{"vocab_size": 8192, "norm_place": "pre", "norm_eps": 1e-05, "positions": "learned", "bias": "all", "init_std_up": 0.0575, "weight_decay": 0.054, "decay_fraction": 0.606, "doc_mask": false}
Each number is 50 + 12 x the weight over its row's rms, rounded and kept within 0 to 99. Layers, rows and columns count from 0. The size before them is the row's rms in percent of the matrix's.

# layer 8 attention query, 128x128, rms 0.155, rows 106-127, columns 0-127
109:46 57 63 42 52 55 56 58 55 70 60 43 33 60 48 71 53 65 52 49 31 54 36 61 39 53 34 65 27 49 59 39 59 43 51 64 50 69 44 45 46 58 69 42 42 60 32 51 40 44 71 45 51 47 47 63 53 44 52 70 58 60 24 53 18 62 61 31 39 40 70 38 69 47 38 44 44 56 35 56 49 50 69 49 56 59 22 49 65 38 56 44 61 53 41 59 56 59 26 53 56 54 59 66 53 50 34 39 39 50 35 52 59 34 18 57 37 50 33 43 38 46 76 34 54 46 39 61
118:24 32 40 61 45 63 65 48 61 43 53 59 25 26 50 37 53 59 49 37 47 51 28 60 35 65 39 50 52 75 51 45 37 46 37 51 42 67 75 35 62 26 45 48 54 30 66 34 69 33 32 43 39 60 46 61 54 55 36 61 42 65 54 57 45 49 52 48 58 43 45 54 50 48 62 40 48 43 49 56 46 55 45 50 36 57 51 38 55 53 59 56 72 45 40 39 39 52 51 52 61 68 43 58 41 57 55 63 72 42 53 57 45 51 67 50 50 37 51 84 68 53 36 23 36 33 38 77
127:43 45 56 48 51 53 31 45 66 52 59 46 48 51 52 70 50 46 46 37 40 52 50 74 57 68 39 64 54 35 65 48 43 69 48 69 28 66 58 61 53 61 49 60 41 70 45 68 45 51 54 46 46 41 70 31 55 32 39 26 68 55 30 39 64 59 50 66 68 70 62 53 41 50 50 71 29 54 61 34 49 59 65 56 43 47 49 52 23 38 19 45 56 56 36 61 48 52 63 46 58 31 47 74 36 45 53 27 44 51 71 38 66 47 64 58 59 44 35 44 52 39 44 48 40 35 55 65
124:51 42 55 49 47 66 65 44 43 40 50 28 57 66 47 70 57 40 53 59 50 33 47 43 49 69 57 41 59 61 66 54 52 45 45 62 56 35 53 56 42 35 63 59 64 36 31 72 43 67 48 89 76 47 66 42 67 56 55 53 36 56 49 43 58 54 46 54 47 40 60 49 62 43 52 60 47 51 66 39 42 54 61 49 48 19 45 56 56 48 43 53 69 65 55 54 29 51 32 56 74 73 52 54 31 41 39 44 81 60 35 53 19 50 43 48 46 55 41 43 59 50 26 67 48 37 34 54
128:54 47 60 60 71 49 64 71 40 70 43 70 56 68 50 47 45 63 52 53 52 58 63 62 54 33 42 52 36 42 37 43 31 46 62 45 47 53 51 37 43 40 70 64 52 53 48 51 63 51 47 40 65 39 62 54 52 25 63 45 31 47 59 34 48 41 58 42 33 45 57 63 49 71 71 54 43 45 63 50 69 41 30 41 53 47 33 48 45 54 37 56 49 53 34 23 43 57 69 47 63 69 47 35 43 45 14 44 42 57 77 47 65 44 17 55 44 59 44 64 44 44 36 55 67 71 44 50
132:48 67 55 48 52 21 38 38 43 57 34 34 47 59 44 47 37 58 66 56 27 42 47 69 59 68 79 51 39 41 31 50 57 60 56 34 33 57 46 59 39 61 39 66 61 41 57 41 53 51 36 57 48 60 36 62 59 66 52 58 49 44 36 71 45 66 53 54 57 34 35 58 66 80 48 43 42 46 57 74 48 65 50 42 41 37 52 62 51 34 57 61 43 44 56 29 36 62 62 71 68 42 63 73 42 37 48 47 37 67 39 31 52 43 51 36 48 63 41 68 50 58 44 48 31 29 62 52
127:48 60 41 74 75 41 42 56 39 39 58 46 64 47 56 60 36 53 40 54 64 45 54 67 39 54 69 68 72 48 54 64 62 54 42 68 67 52 53 38 43 57 66 50 39 52 37 25 58 36 63 51 36 56 52 59 53 68 57 64 50 53 68 55 64 38 40 75 53 39 61 42 49 41 63 68 11 58 56 71 35 40 61 54 52 49 45 38 55 54 52 67 60 56 43 65 30 41 65 39 47 55 34 59 46 56 38 31 38 52 50 28 56 38 56 19 52 47 63 50 36 38 43 59 65 44 51 49
129:59 48 72 48 36 68 72 48 69 68 48 34 49 62 62 34 74 36 43 44 33 41 27 55 42 36 45 68 40 56 57 45 68 49 54 54 54 27 51 41 60 63 54 47 62 37 67 48 44 63 70 53 45 53 24 51 60 31 53 66 53 35 59 68 59 36 46 56 46 61 51 56 40 56 47 52 63 45 63 32 37 28 30 55 37 55 50 54 49 58 51 56 48 79 43 73 38 61 49 45 50 33 52 57 33 56 55 38 53 44 55 58 71 49 26 54 25 52 61 49 50 38 46 56 43 24 56 46
126:42 50 42 34 62 45 55 47 67 57 45 41 47 49 45 48 37 50 68 75 54 46 54 37 30 56 50 50 57 32 29 74 41 36 36 53 38 31 43 48 62 49 42 51 54 66 49 70 40 62 53 53 63 53 35 70 45 43 47 52 57 57 57 71 26 53 44 61 46 44 54 47 57 42 47 54 29 51 30 35 27 64 70 40 35 43 23 70 52 57 59 67 45 49 47 59 76 55 57 58 33 41 44 50 44 47 48 50 17 48 66 54 37 38 51 75 56 80 56 60 60 39 42 47 52 41 41 64
125:36 35 55 42 34 50 37 50 38 41 52 60 68 68 56 61 53 60 51 62 51 72 53 60 57 44 58 74 65 59 49 55 49 38 63 52 50 73 48 45 45 50 63 65 55 71 59 39 59 40 58 52 55 47 34 39 49 37 42 35 53 27 32 27 31 60 28 56 57 49 34 45 42 37 54 40 35 69 51 42 50 43 64 28 27 56 46 55 33 56 58 66 45 51 40 48 45 67 61 48 55 63 55 44 44 38 56 71 68 66 41 46 47 61 31 33 51 41 63 52 45 72 24 39 41 79 33 42
113:23 41 38 56 52 53 71 28 52 36 52 58 48 53 73 55 45 48 50 53 56 60 59 48 65 51 56 53 26 53 51 34 53 47 63 46 41 48 55 67 39 56 69 52 47 62 30 62 45 44 39 24 61 40 39 52 66 18 36 77 43 56 44 30 65 53 68 36 32 46 55 47 34 34 33 61 49 55 49 63 54 72 36 35 39 48 39 27 43 52 59 30 40 42 62 59 66 53 70 64 60 72 57 63 50 50 51 37 49 43 61 73 43 68 42 54 60 51 46 46 60 45 54 59 49 46 40 66
121:50 62 41 30 88 47 63 42 66 48 46 62 44 47 38 60 43 51 56 31 50 51 60 75 44 53 66 42 57 47 43 62 60 67 39 46 37 58 55 47 39 43 45 33 73 34 53 36 54 42 60 61 43 20 43 44 34 16 34 45 39 56 45 37 36 58 52 47 59 64 32 54 44 60 56 25 62 36 45 35 56 54 62 55 41 52 55 44 54 38 59 34 31 47 43 43 47 33 49 45 47 49 58 73 62 59 57 39 47 58 68 74 53 49 53 42 48 65 71 62 44 65 48 31 56 53 43 26
112:71 30 35 49 47 54 51 62 58 62 58 53 45 38 43 48 39 42 33 43 43 55 38 41 68 50 36 59 76 58 40 55 52 42 62 46 41 52 54 85 42 35 50 68 40 42 58 54 55 40 47 30 54 56 68 37 53 42 45 41 79 52 65 47 66 64 59 29 44 40 57 39 55 51 55 46 62 42 50 49 58 61 39 47 19 66 60 59 35 55 60 54 48 38 48 44 53 64 56 49 56 37 48 54 31 37 46 57 29 20 23 67 55 30 53 30 30 55 60 50 39 45 54 42 62 77 54 55
123:41 39 76 33 46 54 40 49 85 66 66 50 32 54 58 62 44 49 66 43 57 61 52 49 37 41 52 39 50 43 54 35 37 42 41 38 52 59 63 62 54 50 58 46 70 68 31 57 40 47 39 27 47 55 74 45 45 67 51 43 59 28 56 61 32 61 56 52 50 38 50 62 43 39 67 60 71 58 70 46 72 50 59 53 53 42 47 29 41 58 51 52 31 49 58 42 19 60 42 34 58 45 49 72 36 61 66 48 47 41 43 59 49 35 62 53 54 48 68 71 52 20 39 47 36 53 59 51
125:49 58 65 35 67 42 60 42 45 36 58 53 46 62 60 52 57 55 63 49 60 58 48 47 45 48 60 59 32 71 42 34 56 21 38 48 48 44 56 31 41 63 26 43 72 47 57 51 78 57 49 65 43 37 17 72 34 65 64 73 55 70 75 38 65 65 73 49 69 74 47 57 51 64 42 52 36 49 57 47 51 45 61 47 42 54 54 65 42 66 37 28 50 29 38 51 41 50 52 48 60 44 23 46 52 44 44 40 51 51 37 61 61 45 49 46 58 50 43 51 37 47 68 41 54 40 46 50
132:44 28 62 31 49 43 74 33 45 41 43 53 38 40 25 49 55 55 71 62 42 41 55 60 49 70 48 64 58 35 54 55 35 61 49 50 41 41 53 75 61 52 21 59 53 54 68 46 40 38 51 54 38 50 60 39 54 43 28 66 63 32 53 43 57 63 36 32 50 59 70 62 64 39 47 50 49 70 34 49 44 32 44 42 60 54 54 40 45 65 25 60 28 41 30 55 52 51 40 59 48 50 56 45 43 49 29 72 38 55 59 62 66 40 54 51 43 40 60 46 52 73 43 50 77 34 46 66
117:55 39 66 46 56 42 31 56 52 63 44 61 50 90 50 19 60 49 50 37 54 53 65 63 48 49 41 31 75 52 31 53 49 68 38 23 69 51 43 29 64 65 38 44 52 46 56 57 50 63 48 52 57 48 50 38 62 41 54 41 37 56 64 53 53 60 40 37 58 37 19 36 50 36 45 55 65 33 50 59 42 52 65 77 31 41 54 48 35 48 42 47 64 40 45 38 54 58 47 46 59 45 79 43 47 44 41 69 28 42 53 50 44 44 44 70 50 45 56 42 46 52 54 58 38 39 59 74
121:48 44 39 59 52 74 52 68 58 48 54 36 75 44 48 73 42 62 25 36 40 36 40 62 68 44 66 37 51 48 39 33 50 58 36 61 39 24 38 38 63 54 35 65 53 51 63 45 36 67 41 58 50 56 67 46 53 14 66 55 49 56 72 38 25 53 42 38 44 44 53 53 61 54 49 58 52 26 48 62 25 38 51 46 38 58 32 38 57 67 56 57 57 53 67 35 48 46 46 44 69 52 60 64 47 56 47 58 49 63 51 53 38 64 65 70 60 65 67 56 61 44 45 68 52 46 54 57
123:73 74 43 42 38 55 53 55 44 59 52 58 58 41 58 62 38 50 58 47 68 28 57 62 42 53 63 51 49 43 46 40 57 53 52 59 17 66 44 56 55 41 54 41 36 48 49 55 57 39 40 45 40 54 59 59 76 45 49 20 44 44 32 55 58 72 41 43 67 59 65 55 77 48 50 29 47 39 34 46 78 52 35 56 40 39 61 55 52 54 53 47 63 74 39 55 51 54 43 50 67 50 69 21 54 44 45 49 60 39 26 57 46 37 47 63 73 48 60 61 31 30 45 55 37 35 45 38
121:20 64 41 54 41 43 34 51 60 57 61 41 62 67 41 49 41 54 43 41 56 52 64 62 52 59 19 42 42 31 54 58 56 31 50 37 59 37 36 52 53 58 30 71 43 42 37 24 48 50 43 49 49 42 80 80 50 62 57 53 36 32 58 52 53 64 75 50 38 43 48 51 60 48 54 50 41 51 45 57 57 62 25 44 39 59 54 26 43 69 40 33 54 46 48 34 61 42 30 46 54 52 47 40 54 53 52 50 48 53 58 21 55 36 60 50 46 39 78 43 37 67 45 60 45 63 44 59
118:36 45 59 41 44 50 42 52 23 51 27 52 41 55 49 47 34 39 40 47 49 46 48 50 41 66 49 30 45 57 56 52 21 37 67 58 54 51 38 44 54 33 55 41 61 77 62 50 21 48 58 68 40 49 67 45 44 55 17 41 56 62 31 55 46 55 67 40 63 56 51 47 37 35 51 47 59 57 52 66 62 48 45 63 59 44 46 39 51 26 41 50 64 75 71 58 51 45 63 42 43 36 42 47 56 74 40 68 57 48 59 47 43 61 43 52 35 63 63 61 39 58 58 30 81 39 43 68
127:45 53 41 62 65 49 54 48 38 55 58 49 43 60 63 44 46 36 60 55 45 50 62 59 47 55 73 48 50 66 57 61 39 62 65 66 57 67 50 32 78 52 41 82 37 41 50 39 65 59 46 48 49 57 42 39 61 67 61 30 55 29 60 42 22 55 48 34 38 54 61 56 28 23 63 36 53 39 44 55 36 75 37 52 72 37 49 44 59 43 30 54 44 61 57 62 46 46 66 69 37 47 62 62 58 59 61 53 42 56 38 55 64 62 47 45 65 35 58 40 26 39 70 61 61 61 55 42